Each number is 200 + 40 x the weight over its row's rms, rounded and kept within 0 to 999. Layers, rows and columns count from 0. The size before them is the row's rms in percent of the matrix's.

# layer 5 attention query, 448x448, rms 0.127, rows 31-62, columns 336-447
109,212,208,231,207,244,266,262,233,165,198,238,196,111,232,256,246,228,213,198,203,161,226,124,228,257,180,195,166,236,207,160,197,225,268,152,199,238,188,262,276,202,213,154,261,195,173,171,218,194,243,166,196,206,145,213,264,207,237,257,253,241,218,196,214,202,180,147,192,270,234,127,206,199,175,239,166,214,188,157,191,130,177,229,225,225,219,204,275,172,260,153,132,165,190,177,188,226,241,158,193,185,186,176,239,234,267,199,205,222,199,183,122
110,212,207,228,200,253,171,247,195,137,194,162,211,259,162,223,213,224,256,190,182,294,99,145,147,220,187,183,215,215,231,231,205,190,163,265,146,174,235,163,144,195,155,221,129,195,253,212,299,220,227,211,238,186,76,203,163,157,164,178,120,182,208,182,222,196,205,199,228,144,205,243,205,218,192,171,232,203,185,140,239,176,158,222,158,255,184,193,164,258,160,192,182,214,213,237,135,206,237,162,224,153,224,146,283,205,223,145,174,193,203,223,225
111,255,220,249,196,230,246,188,105,184,141,181,210,199,249,216,252,186,142,184,230,176,112,256,167,129,181,188,203,227,156,163,277,202,150,211,207,176,264,225,259,145,286,234,245,132,151,204,257,206,222,157,191,135,228,243,220,232,159,201,184,236,251,225,169,163,188,215,143,163,230,217,201,205,238,157,181,209,178,218,193,204,227,250,258,175,117,214,138,252,187,169,190,138,291,194,202,226,173,206,171,186,163,194,262,167,243,201,208,157,173,263,227
110,204,195,177,161,157,103,179,164,177,275,249,186,144,235,201,216,154,174,194,137,156,256,291,221,216,240,206,148,234,231,266,180,212,221,253,203,201,269,223,197,171,310,175,159,161,176,197,268,140,178,241,195,235,230,211,182,239,144,269,271,222,241,140,206,200,160,82,221,224,280,272,204,216,178,230,227,186,182,184,242,243,175,167,250,160,163,182,251,200,160,226,153,250,190,214,156,134,197,224,195,172,135,216,131,169,162,159,232,198,102,294,162
105,249,223,184,231,250,115,183,128,164,103,173,240,148,188,200,269,138,224,206,145,205,204,172,165,190,197,181,152,196,204,238,245,192,224,227,121,243,179,159,199,201,171,142,200,205,135,219,203,163,198,155,213,173,176,201,146,182,202,177,168,275,129,271,198,254,161,196,158,201,163,276,262,242,177,188,152,100,132,169,167,149,241,241,149,278,152,185,148,231,293,181,173,158,115,102,258,166,204,205,223,225,272,207,236,184,225,120,269,194,247,219,187
108,207,219,237,200,185,271,203,238,192,130,215,192,153,197,183,110,218,193,198,233,169,233,201,167,190,194,159,321,235,259,167,219,196,176,157,286,139,197,142,257,277,253,144,146,223,230,182,273,85,204,233,208,202,193,234,209,156,231,218,141,205,269,167,234,246,191,185,122,216,223,262,208,185,160,209,129,164,207,204,169,234,217,251,260,173,216,154,277,200,208,267,182,224,153,252,178,221,199,214,168,285,191,172,199,236,219,156,229,209,163,267,242
110,219,229,225,193,272,244,152,251,168,216,230,178,197,246,204,197,197,208,224,187,180,191,189,201,245,214,237,223,138,177,177,238,174,146,210,214,182,205,189,235,187,198,189,196,239,211,199,230,184,223,172,210,215,267,155,168,162,221,157,267,208,179,192,251,196,159,135,175,212,214,154,222,203,217,172,245,212,146,213,135,177,240,170,186,231,206,166,158,187,262,151,141,266,237,139,207,182,264,136,218,233,191,228,127,172,159,179,198,201,135,235,198
110,185,160,160,162,213,227,272,140,165,211,168,218,177,185,195,170,251,174,208,208,280,224,233,198,209,219,220,226,208,186,185,130,166,215,230,202,252,257,203,228,171,213,190,151,247,195,239,160,193,269,186,105,181,190,227,204,190,266,131,226,191,275,192,187,183,203,170,178,176,165,224,176,200,279,235,204,235,135,206,260,207,194,217,162,189,245,191,130,144,214,154,231,169,143,173,155,210,239,158,212,221,147,152,146,244,229,261,208,180,200,274,250
108,207,173,136,216,264,191,245,153,222,207,162,198,162,186,194,219,251,198,264,123,201,217,154,156,155,178,192,189,114,231,234,195,256,190,215,178,143,169,151,171,180,208,159,153,224,288,267,186,261,304,226,222,226,218,182,126,126,258,183,157,225,228,203,190,228,199,218,232,218,176,255,178,225,219,211,181,215,136,224,245,97,178,178,198,242,193,190,257,311,221,192,275,153,159,195,232,216,247,157,173,179,177,211,148,226,208,212,243,216,193,231,178
108,179,209,206,185,169,164,175,207,169,219,193,201,182,155,181,217,205,238,158,254,290,226,153,129,202,204,172,184,201,252,184,202,304,200,147,187,274,156,236,236,262,248,180,209,196,151,185,169,155,213,242,224,191,223,199,178,164,193,248,231,202,231,231,237,149,151,182,197,209,186,213,203,227,189,158,205,213,164,213,201,185,180,176,278,241,226,230,178,220,240,187,178,230,184,227,242,242,131,226,117,182,224,199,183,101,228,195,164,175,239,150,210
108,203,199,211,201,157,148,201,218,210,212,213,257,192,242,166,205,170,170,207,170,164,91,148,181,242,203,154,180,234,195,244,239,281,207,237,131,137,207,254,145,233,216,223,206,184,166,182,157,196,212,145,61,218,155,223,204,227,299,181,214,228,165,246,220,145,279,223,221,215,215,217,248,209,218,174,203,213,208,170,194,157,205,218,205,221,118,228,324,74,142,186,238,174,217,203,237,179,124,187,230,217,223,274,185,169,194,147,198,167,140,217,199
112,120,219,215,177,254,215,271,207,220,276,227,138,183,156,203,281,142,183,214,197,164,226,303,208,261,140,217,285,184,102,207,132,214,159,163,144,179,173,211,197,163,230,163,148,230,201,243,159,287,205,235,199,125,249,194,243,192,146,191,135,200,151,214,132,154,203,167,206,153,125,166,181,225,218,191,183,229,187,192,267,164,233,165,197,235,238,209,165,193,198,214,233,150,209,176,238,178,206,196,229,319,210,169,223,193,260,153,277,248,154,312,230
111,121,194,231,179,160,177,188,200,209,232,183,201,240,205,264,170,238,311,230,179,211,169,193,192,200,210,151,170,259,142,160,146,217,236,219,267,231,223,182,169,184,164,267,160,160,166,108,166,239,241,226,174,229,239,186,225,199,136,250,228,265,195,108,125,191,244,147,175,134,270,164,144,147,229,273,158,268,170,218,261,226,173,213,129,153,173,222,183,213,264,235,184,136,192,232,252,220,196,193,205,197,194,235,206,192,271,182,209,189,158,156,173
111,173,252,169,246,267,186,211,176,221,176,201,188,216,211,179,156,185,204,173,232,221,151,235,140,186,202,197,237,160,166,191,177,198,210,173,220,211,205,226,198,198,267,148,216,199,218,131,179,280,250,254,161,272,156,190,168,234,251,265,184,154,122,219,242,220,150,176,180,129,184,190,197,194,230,243,215,187,159,252,198,228,197,177,182,120,203,152,181,187,163,101,257,151,146,143,196,257,175,237,180,196,153,193,248,223,230,168,200,213,178,249,166
111,176,140,213,207,185,180,187,195,190,167,115,190,139,185,222,222,176,238,99,168,224,177,202,222,173,283,130,258,174,236,241,248,157,142,190,175,183,189,121,133,178,201,206,247,248,155,232,245,175,241,186,145,206,195,119,227,197,195,168,134,234,243,161,213,228,225,234,292,199,95,181,204,231,213,219,211,251,210,200,143,217,179,201,171,239,240,245,163,202,153,163,148,183,154,148,166,206,190,159,162,291,200,195,206,256,196,142,180,114,231,174,206
106,161,177,214,207,207,223,215,183,311,216,230,140,204,226,191,151,281,189,248,152,274,153,235,215,134,216,202,167,191,239,221,319,249,224,268,209,255,204,176,165,167,163,187,186,176,195,300,137,136,236,263,169,212,200,211,241,226,290,245,273,247,149,263,260,210,222,253,214,202,202,105,198,164,201,252,238,244,231,206,206,194,155,195,203,215,243,173,220,236,303,206,217,256,142,201,143,269,167,210,250,220,134,230,152,121,254,202,191,187,203,226,129
107,252,185,157,267,221,243,172,183,222,264,214,215,243,299,152,191,217,208,181,180,173,155,172,199,197,220,192,215,278,185,189,227,231,277,222,265,108,171,137,205,138,148,162,186,199,260,202,223,202,157,276,175,232,245,263,187,224,168,190,185,214,157,133,254,234,143,180,183,212,226,203,195,285,221,190,189,201,174,192,168,181,136,155,171,237,209,145,127,196,161,151,266,193,173,198,205,185,204,227,192,126,255,175,185,152,216,169,196,211,195,158,192
109,233,223,173,220,186,191,184,179,131,185,153,200,206,271,222,187,260,202,220,154,152,165,159,202,207,239,155,246,179,82,184,235,161,196,182,91,243,173,199,271,167,224,247,175,175,231,207,200,174,248,202,230,288,166,145,195,168,171,188,210,265,191,184,243,167,152,172,189,105,198,205,103,191,264,185,218,235,178,186,194,129,176,269,209,163,195,164,182,250,284,216,163,242,154,225,153,216,208,216,206,184,273,176,249,250,157,192,249,144,177,182,223
106,145,265,198,180,210,246,144,132,203,188,144,269,217,232,234,223,172,247,257,201,137,163,209,181,228,116,181,174,245,272,184,187,232,127,221,213,198,159,228,203,252,130,218,172,257,237,222,207,203,213,101,226,145,190,194,185,271,210,266,206,254,166,177,154,181,104,210,189,208,196,221,210,144,239,187,141,180,152,178,124,196,254,196,164,229,196,216,209,258,180,184,182,154,203,147,177,257,173,249,93,245,187,152,204,222,125,199,222,188,217,213,106
108,161,207,246,195,187,185,154,220,219,170,175,206,152,244,215,258,251,173,249,226,210,185,174,272,158,176,188,120,270,149,215,276,207,153,229,174,132,221,225,190,227,160,190,214,194,203,239,197,199,181,183,156,215,203,234,199,192,185,196,203,252,173,182,169,178,185,226,193,206,217,154,172,247,269,193,238,235,331,220,175,135,201,223,240,232,157,118,202,226,133,144,262,181,269,149,182,176,197,238,227,128,229,243,210,205,260,215,219,205,228,278,212
111,252,223,219,255,205,156,201,212,212,187,224,223,159,319,188,172,214,120,167,128,253,172,192,130,192,190,235,147,217,171,200,167,231,244,154,266,225,242,211,212,172,175,186,206,181,151,162,217,147,200,192,200,203,247,205,194,207,156,158,220,163,186,258,213,256,175,227,204,254,240,254,235,240,171,105,196,216,203,182,200,231,177,182,244,209,180,214,145,156,138,173,160,254,216,252,236,179,134,318,187,283,150,196,188,229,180,243,163,188,244,236,210
111,266,240,141,133,158,158,135,215,271,222,242,181,182,125,228,235,259,212,248,214,209,279,216,107,191,142,119,197,229,147,206,242,218,193,155,245,164,266,162,168,122,203,201,235,137,157,219,172,217,181,167,185,157,212,212,265,233,219,226,171,233,171,185,153,223,194,193,224,225,187,223,159,155,135,282,173,248,274,190,170,219,219,175,263,158,204,226,222,169,152,187,268,320,176,131,241,227,284,124,149,180,170,218,203,183,274,164,204,293,202,213,206
109,172,180,196,279,193,170,221,205,256,207,280,193,261,210,164,220,290,174,266,235,201,206,183,224,167,174,213,141,254,264,153,133,202,260,219,233,213,191,231,257,229,221,137,199,218,184,239,135,128,187,186,157,256,192,300,271,212,225,167,210,240,201,154,237,206,270,162,218,206,171,181,223,150,306,169,234,150,218,235,165,220,105,146,230,265,224,210,152,244,268,213,256,202,230,162,172,224,275,206,196,149,169,209,131,197,268,126,190,200,197,169,169
115,232,207,222,168,185,183,120,163,168,186,271,166,221,228,259,227,160,187,182,207,204,229,217,221,180,216,132,238,163,198,199,232,178,30,209,183,236,244,216,294,284,145,241,273,243,254,125,217,197,171,214,180,215,221,172,194,158,198,192,191,177,173,172,212,190,223,133,205,199,193,219,186,206,139,163,188,138,224,275,151,254,280,260,188,185,268,203,208,131,196,197,220,173,180,236,143,233,144,165,102,156,190,176,172,184,183,88,184,224,232,161,123
109,171,162,222,219,204,236,118,129,169,248,226,244,142,236,160,273,218,156,172,168,198,203,195,246,240,191,216,279,164,211,145,201,289,176,184,99,178,202,227,164,207,216,226,116,245,227,139,218,160,158,185,245,184,192,257,249,217,205,233,235,215,178,216,124,164,175,125,249,217,225,209,226,188,153,131,158,220,265,237,173,206,198,242,170,269,157,183,182,216,219,245,229,192,268,253,266,204,205,226,228,219,210,206,217,171,179,142,232,194,245,188,186
112,156,180,186,157,163,198,216,199,212,228,203,230,195,237,163,193,197,202,195,159,157,198,145,251,255,177,184,213,226,150,215,217,208,162,236,176,139,102,256,267,187,109,244,217,222,240,144,302,156,216,205,228,222,233,199,179,173,166,200,275,211,139,223,299,210,220,253,212,186,156,204,214,204,246,221,190,241,260,121,122,216,253,172,166,282,247,285,257,193,231,201,209,118,204,207,163,176,252,249,245,246,208,239,224,202,164,147,219,176,209,201,228
113,133,134,271,187,221,196,151,211,214,198,177,173,116,199,203,261,164,250,146,217,241,178,225,199,175,176,166,177,189,137,202,215,177,194,178,218,202,256,164,237,219,278,206,262,236,225,184,202,193,186,202,202,287,170,209,209,224,123,176,146,159,255,243,184,204,194,226,217,225,292,226,180,227,283,194,181,151,170,207,161,228,201,180,212,134,202,168,259,257,91,187,198,222,143,245,216,177,128,200,193,191,195,123,198,176,196,132,210,195,230,237,217
102,219,223,261,165,202,221,191,267,157,222,192,223,235,218,122,216,202,175,144,201,194,206,169,149,196,208,302,143,178,200,228,160,135,232,205,293,166,239,293,221,197,174,215,183,246,224,171,268,177,162,191,184,238,223,283,228,160,244,162,217,231,198,165,261,226,131,168,240,82,239,196,212,220,140,101,230,162,236,180,228,257,155,268,154,242,209,197,175,201,153,159,128,151,199,282,255,241,162,169,202,249,160,180,194,221,145,224,215,174,184,232,280
107,268,223,261,215,211,258,202,182,193,227,194,178,143,268,140,143,189,178,188,171,209,156,272,205,223,168,159,146,211,170,232,129,198,163,287,217,153,169,163,192,269,199,196,222,133,212,228,125,267,230,152,207,214,176,218,147,222,101,180,170,235,188,188,224,206,185,228,292,216,177,184,231,219,229,151,182,188,212,265,178,192,146,164,190,220,184,207,105,193,217,243,141,237,185,207,209,146,171,232,231,244,272,195,112,154,177,141,231,199,253,130,200
112,278,169,231,146,196,89,186,255,180,230,298,142,241,210,254,149,227,184,164,260,174,154,230,183,207,209,160,148,198,184,200,170,213,202,259,216,263,188,196,167,170,166,217,198,229,153,196,181,218,257,279,290,210,200,265,253,186,236,186,211,246,170,154,193,134,284,195,225,218,162,150,185,186,230,222,275,176,159,211,211,293,192,227,226,216,263,208,171,253,197,145,255,244,221,195,208,192,209,262,164,174,214,200,197,175,213,140,253,211,166,223,215
110,212,206,124,161,230,139,151,241,192,212,207,215,182,274,201,213,208,109,191,242,201,208,252,123,237,205,274,241,157,196,230,221,216,212,173,265,229,252,257,220,211,215,212,214,179,126,216,172,194,223,226,201,175,176,246,169,245,179,194,205,192,182,125,240,200,205,210,182,145,228,137,227,195,197,190,225,231,199,162,98,152,256,261,223,145,212,168,238,252,203,269,205,228,207,205,197,230,204,178,233,211,189,202,202,224,111,265,210,152,184,215,200
106,246,183,262,193,287,196,248,243,152,223,205,210,138,241,245,177,210,279,223,205,237,192,263,165,253,231,136,214,166,213,218,261,217,259,237,273,202,195,229,254,196,144,188,217,182,206,184,204,198,241,207,250,208,193,214,207,200,168,238,130,217,213,222,186,269,254,209,133,217,229,213,263,164,180,231,233,262,128,181,188,170,178,149,240,129,230,211,169,265,201,129,238,186,200,214,205,176,256,242,127,175,191,204,210,184,170,176,267,175,146,184,126
# layer 5 attention key, 448x448, rms 0.127, rows 31-61, columns 336-447
106,152,204,193,224,294,242,236,264,234,133,258,169,230,147,169,168,183,136,221,243,120,205,250,187,198,176,181,130,202,213,164,210,242,265,188,250,156,220,241,194,123,167,194,167,212,145,126,226,207,284,247,228,222,170,200,163,256,176,194,177,242,203,184,198,213,231,145,170,218,228,183,200,215,123,172,210,177,169,185,164,236,270,194,237,189,230,205,200,237,226,237,201,281,179,179,166,137,202,241,227,258,137,228,261,203,215,198,202,164,209,266,236
109,242,159,188,177,173,277,225,216,245,199,212,241,200,179,156,144,259,229,175,256,252,155,167,229,206,231,231,201,94,147,210,145,120,154,151,164,263,239,222,174,222,196,162,208,212,194,205,130,234,206,214,146,198,186,248,245,222,144,206,181,207,210,146,199,265,177,121,140,180,191,238,224,145,167,192,230,190,214,180,213,201,199,222,209,170,225,167,169,212,172,209,188,216,203,173,203,202,161,209,230,264,239,251,212,200,165,152,168,157,153,183,168
111,217,177,269,186,222,257,161,174,203,241,241,183,172,232,252,212,209,161,163,216,143,156,214,248,295,195,192,279,175,264,237,170,216,195,187,205,189,163,254,242,249,126,171,226,214,225,181,188,151,215,249,154,248,220,192,249,144,210,212,193,176,162,193,147,222,259,182,231,190,200,240,247,277,152,162,258,223,235,256,201,178,262,191,185,245,237,213,183,141,192,172,190,137,240,151,175,98,175,126,212,214,117,118,276,230,166,185,245,196,235,134,189
114,246,174,180,224,144,201,147,142,223,212,193,200,140,216,210,175,229,228,108,224,233,212,191,200,227,188,179,127,267,239,223,211,178,275,221,205,147,182,204,177,204,174,216,269,220,194,199,278,237,166,144,214,209,201,135,235,283,160,240,170,196,182,170,196,228,266,170,161,304,188,192,197,146,231,205,204,199,249,152,194,246,255,167,160,232,216,193,172,262,266,181,231,225,156,149,146,258,225,202,216,226,179,235,219,273,234,227,164,144,139,149,153
104,239,263,247,240,240,222,247,178,205,207,136,218,254,135,205,223,167,172,232,265,238,152,258,185,237,169,141,231,261,198,215,171,225,222,252,162,171,252,221,144,230,195,218,172,174,195,187,171,239,194,184,169,196,228,226,227,221,165,141,280,182,181,252,212,240,217,253,229,148,276,252,217,243,205,241,251,231,164,255,217,328,219,172,209,175,203,172,186,186,177,167,187,243,203,190,193,217,142,156,272,228,265,260,230,175,163,187,212,223,196,216,276
108,107,225,170,158,155,166,227,182,242,107,269,243,220,192,213,230,194,258,164,259,162,202,200,221,171,217,249,197,156,277,164,228,179,214,147,162,238,166,191,192,122,216,233,167,194,205,134,198,244,198,197,148,176,224,246,224,166,187,134,191,217,248,185,264,209,205,182,182,253,155,206,215,236,190,230,171,251,206,284,264,287,151,169,189,171,165,246,188,137,240,170,183,185,148,270,174,240,264,126,171,202,163,285,224,180,224,190,217,173,220,243,157
107,260,276,195,230,197,145,212,179,255,232,227,154,211,250,98,216,228,189,134,239,184,230,206,215,242,205,200,183,230,199,173,200,213,165,223,176,214,228,173,180,223,258,278,185,156,174,153,186,267,286,231,180,197,194,160,247,140,205,178,231,146,174,261,224,208,181,230,189,229,305,153,246,224,162,210,151,224,128,234,152,182,238,140,193,263,189,255,187,230,243,204,221,159,162,197,229,205,194,153,230,200,205,198,229,186,204,201,217,224,251,221,206
105,160,211,180,152,187,193,241,162,216,72,198,219,160,210,215,197,246,240,193,166,225,182,262,194,140,213,155,232,222,154,247,173,198,190,187,161,150,209,201,197,187,219,161,194,211,240,234,122,212,181,248,226,206,304,217,258,180,217,180,178,176,205,233,209,201,209,169,257,135,115,157,163,241,206,186,190,209,226,258,215,237,221,234,214,225,158,220,221,168,266,167,201,176,280,239,184,173,166,251,175,242,237,175,192,164,135,239,237,240,244,187,146
108,227,160,223,190,222,229,184,208,183,242,181,162,305,261,212,214,275,194,174,219,224,197,225,219,191,195,198,160,183,235,246,177,246,212,164,143,122,138,237,228,235,223,219,238,224,286,168,131,261,193,239,160,232,285,275,293,199,188,219,176,124,177,212,163,187,172,193,212,159,188,266,195,200,197,169,198,204,193,100,163,218,178,129,228,144,275,211,198,244,145,198,194,221,179,243,129,212,182,261,141,236,188,284,202,158,234,275,255,207,199,179,199
106,137,251,255,255,220,115,198,190,160,251,165,225,190,220,232,197,200,192,256,139,174,253,163,217,152,131,205,213,190,193,227,175,281,189,189,185,235,191,193,195,219,135,190,189,157,197,138,171,173,223,234,213,222,203,310,231,194,196,188,178,180,148,285,192,163,186,183,236,176,226,229,231,178,176,187,181,179,220,260,194,252,278,264,276,221,170,207,171,293,177,252,210,188,149,202,171,134,172,190,197,259,207,162,228,169,199,256,266,185,245,346,210
107,187,211,197,203,176,223,209,164,238,205,205,197,175,171,233,259,224,160,247,195,215,167,264,186,106,163,204,243,181,198,207,225,260,205,201,211,163,173,161,252,270,250,264,191,216,234,296,171,203,169,91,207,211,206,121,144,234,155,178,190,232,144,196,171,180,246,200,154,209,167,258,172,155,251,217,263,188,226,267,193,258,243,253,114,216,268,256,171,275,193,272,194,160,192,214,183,281,211,161,233,163,168,151,206,168,191,206,143,303,223,191,260
113,215,269,144,187,182,217,228,242,128,137,212,182,202,219,118,178,198,180,197,208,280,293,221,256,198,205,145,248,172,137,180,233,207,237,229,190,204,202,180,210,256,174,218,175,192,301,216,196,190,262,119,261,139,147,157,236,191,231,101,199,193,169,145,222,145,215,188,238,240,238,176,206,248,229,275,212,231,136,192,250,215,190,198,118,144,245,213,250,189,199,162,252,186,189,105,180,219,193,132,174,219,216,171,256,116,245,155,235,178,193,214,217
109,131,206,231,185,158,208,243,221,151,223,209,194,235,181,169,147,220,182,262,208,189,240,115,248,131,208,199,145,216,129,185,196,220,206,211,247,235,216,183,167,200,163,200,197,302,209,195,271,168,126,128,214,203,154,171,243,139,258,206,152,248,233,210,196,200,215,193,199,265,164,243,181,181,186,215,177,158,255,264,260,235,197,198,208,204,295,108,221,132,231,214,188,162,195,189,189,220,214,143,152,225,202,223,168,203,190,194,156,231,236,280,170
106,156,228,230,156,133,176,235,203,180,147,173,240,180,125,198,259,199,223,136,181,137,254,76,237,202,244,197,195,169,202,143,227,197,168,236,190,254,155,125,236,197,240,266,202,190,163,159,165,191,199,246,201,163,161,200,194,172,149,223,239,194,158,193,226,188,208,108,231,164,169,173,184,160,155,203,194,165,188,183,312,182,180,197,212,132,250,177,185,210,197,166,204,197,212,171,175,257,209,166,194,175,232,211,191,251,207,188,194,170,154,184,247
109,135,194,163,194,234,241,234,185,154,235,155,236,179,147,151,191,141,83,198,164,149,196,275,204,260,195,297,223,173,173,179,242,183,223,241,161,240,182,162,193,219,228,206,143,193,127,247,199,201,152,174,222,154,200,128,224,285,207,149,178,182,149,209,113,95,132,296,142,292,262,238,116,204,196,195,184,143,205,200,190,194,320,205,262,222,139,288,196,183,216,131,193,184,224,215,203,224,239,178,263,211,218,179,185,208,167,221,199,185,181,224,211
108,184,227,186,177,259,285,264,164,211,228,192,233,205,176,205,178,197,188,243,256,186,160,135,303,154,198,275,187,188,233,235,228,242,198,181,209,174,192,213,213,179,214,211,212,217,139,272,181,163,193,257,188,223,193,212,247,141,200,199,214,127,205,209,203,140,208,208,190,202,167,281,214,266,217,224,257,159,229,195,185,198,182,209,222,179,186,237,186,105,215,168,188,199,143,196,126,194,197,236,153,178,283,228,130,253,198,224,222,216,235,177,151
104,94,215,135,242,203,251,225,176,122,210,164,252,229,71,208,169,206,220,188,201,160,214,159,197,218,166,263,193,234,132,220,230,221,231,168,200,141,216,189,221,240,200,226,231,242,173,208,200,241,198,175,145,229,198,160,207,199,155,224,196,202,135,200,197,240,221,200,112,268,168,200,220,174,103,270,182,194,159,242,256,174,173,155,178,185,174,174,165,171,155,181,234,103,231,204,251,277,196,274,198,188,82,194,174,163,212,174,252,151,194,228,280
105,173,196,137,170,229,209,195,146,178,211,195,135,182,205,191,150,212,198,151,172,256,211,185,135,169,163,164,289,176,209,170,213,170,163,248,188,207,213,229,245,210,233,194,191,135,199,159,135,189,238,203,88,143,198,282,197,215,226,161,233,130,185,234,153,270,196,255,205,180,191,226,245,225,169,166,221,241,160,173,192,183,274,149,238,247,264,178,227,74,266,132,217,232,252,209,188,201,234,239,151,154,176,167,219,212,221,172,174,221,180,193,198
108,247,163,213,225,229,167,151,252,189,247,196,158,152,187,244,218,215,210,127,213,256,168,167,200,143,242,271,155,247,172,187,215,272,170,230,179,241,169,196,200,214,218,215,232,160,278,158,179,221,233,132,271,241,203,168,269,281,209,238,208,236,237,174,185,206,145,142,244,167,146,208,170,228,182,205,203,204,207,272,182,269,120,243,205,149,253,151,236,192,206,264,223,186,171,263,161,190,214,173,190,166,177,215,188,183,267,176,196,170,245,262,182
105,157,269,207,199,248,195,267,203,204,260,223,198,200,203,199,207,220,168,113,160,208,158,320,205,195,143,218,242,236,217,224,249,122,247,190,172,274,294,220,209,227,186,149,221,175,167,159,170,214,168,256,170,200,221,187,209,209,252,277,217,217,216,206,144,240,193,146,164,213,187,176,194,165,230,139,205,198,195,181,191,171,135,198,110,192,164,207,190,183,143,221,178,159,205,125,183,198,93,184,183,182,174,212,237,290,197,217,164,212,196,246,204
106,227,181,207,238,139,205,157,225,220,155,212,143,211,129,178,247,280,209,224,267,164,181,195,172,174,234,191,220,230,229,162,224,207,187,140,231,251,200,180,123,145,188,260,191,213,160,196,233,184,205,234,167,215,214,214,212,271,230,173,231,244,191,137,181,163,185,200,225,199,231,150,188,162,287,267,192,158,273,206,241,195,224,251,150,177,181,215,197,217,205,166,202,131,191,114,225,230,201,187,240,112,175,150,283,226,181,216,262,146,182,130,226
112,172,137,239,227,145,222,229,249,235,194,179,202,162,139,197,145,227,226,152,153,180,199,167,285,161,191,195,167,257,232,260,84,150,230,257,160,249,229,200,142,245,177,153,189,198,141,225,290,138,173,291,181,250,196,186,208,190,166,150,312,130,179,223,240,236,204,119,207,216,237,224,225,251,195,207,230,156,209,229,222,121,218,196,223,135,116,214,182,197,177,212,174,202,209,215,198,159,225,229,145,191,214,164,124,155,236,232,175,169,210,171,289
108,200,185,158,201,234,181,196,224,175,63,167,226,151,168,140,176,207,190,228,154,186,158,131,183,170,212,295,205,136,248,190,168,237,243,106,220,224,203,168,186,195,182,228,219,227,148,179,217,193,220,235,175,212,172,226,294,237,156,296,198,149,218,199,239,238,233,153,206,211,177,245,187,196,247,139,138,202,160,226,216,266,201,208,180,248,200,183,133,197,239,256,250,168,198,269,162,227,178,203,231,220,207,157,135,145,202,282,247,257,168,143,197
108,196,189,301,150,231,271,211,199,155,149,222,284,213,210,232,289,213,197,305,206,195,230,235,166,154,157,174,250,257,132,220,178,210,198,168,223,232,186,159,186,203,219,244,185,185,261,207,203,177,213,136,169,106,210,200,214,211,188,189,182,234,227,205,160,233,198,107,231,191,214,212,210,211,213,189,243,257,260,197,204,177,222,202,256,187,118,178,187,208,180,232,159,197,161,234,223,171,223,154,180,191,116,162,244,235,216,159,183,199,157,165,184
115,239,286,198,163,149,212,209,118,138,200,200,174,242,169,185,257,262,213,161,120,184,246,233,220,226,222,206,120,250,183,200,214,207,227,171,120,154,251,210,225,152,218,196,248,200,252,153,171,174,153,134,230,149,248,226,188,207,248,176,202,212,144,141,128,257,222,172,145,204,226,246,154,168,244,176,178,177,192,190,219,257,101,180,252,168,227,205,142,270,207,199,249,106,195,195,231,215,254,138,163,203,153,198,262,121,226,167,181,266,103,206,234
108,204,198,260,235,246,204,204,196,252,179,196,221,189,134,164,109,251,246,181,186,216,197,230,156,169,217,233,259,192,175,206,203,214,212,129,263,243,225,189,216,90,224,143,223,208,243,258,268,208,192,187,220,209,248,193,245,159,164,264,140,249,209,178,150,217,196,229,202,201,232,224,134,228,237,197,198,177,236,202,212,190,217,259,230,170,152,216,186,174,220,218,185,217,174,236,189,220,167,199,201,218,251,183,242,97,213,269,196,230,230,237,205
113,262,179,256,160,178,126,203,238,208,220,153,224,194,234,197,182,203,132,170,212,256,224,252,226,158,183,153,197,115,168,258,202,205,197,141,197,127,204,134,216,199,197,188,210,277,201,230,212,271,226,206,173,217,201,110,160,257,142,230,145,169,193,252,258,184,220,146,207,199,205,195,150,282,194,223,178,176,196,225,210,175,250,195,205,238,217,201,254,229,200,208,104,122,229,213,140,190,226,224,172,178,137,171,249,244,149,214,205,191,234,203,231
106,246,185,214,182,214,173,128,203,184,220,181,207,180,168,238,293,148,247,164,136,190,205,221,170,224,222,217,248,165,212,161,195,248,198,184,142,215,156,227,177,179,240,280,282,161,228,157,250,238,213,135,156,231,189,207,179,125,188,203,238,184,179,152,162,168,194,236,158,208,215,189,163,273,113,202,164,213,165,226,203,251,202,226,256,152,178,186,211,243,253,204,172,215,177,201,197,203,313,276,155,211,173,229,210,212,191,157,209,168,173,209,266
109,220,243,301,254,152,164,149,168,226,174,88,203,196,202,227,207,149,123,247,205,140,212,261,169,218,237,233,159,196,206,227,164,236,161,145,154,178,167,202,227,151,225,75,178,174,235,205,175,200,204,214,223,148,150,244,190,233,174,261,170,227,232,270,181,159,176,149,214,151,220,190,202,203,262,170,235,233,207,235,184,213,196,214,225,194,183,202,266,221,166,189,148,174,244,209,230,152,130,187,124,165,233,192,225,158,197,129,259,237,176,271,234
113,191,113,175,258,201,266,238,202,163,196,229,175,185,180,251,247,200,218,205,190,208,197,184,188,232,229,149,231,230,225,109,155,218,225,176,213,202,207,190,246,244,238,264,215,172,190,150,187,208,104,258,174,242,130,176,82,153,133,238,173,227,208,213,280,218,256,179,183,217,186,173,226,271,224,226,231,198,206,219,209,224,174,191,201,142,175,244,208,196,146,232,207,261,193,227,161,141,249,173,230,211,213,188,213,299,239,236,171,124,137,197,202
108,225,161,144,181,216,221,172,212,192,255,185,155,242,207,208,178,195,229,196,219,174,258,174,255,159,195,224,170,195,273,166,249,208,222,222,204,196,189,182,198,232,316,266,220,260,213,178,275,75,230,192,148,185,155,252,183,191,208,143,216,272,161,176,230,179,226,205,191,263,208,162,113,213,158,188,248,229,180,200,231,223,239,182,226,132,170,184,222,197,200,175,118,194,207,226,196,224,154,169,226,187,249,187,216,228,273,148,189,234,127,183,157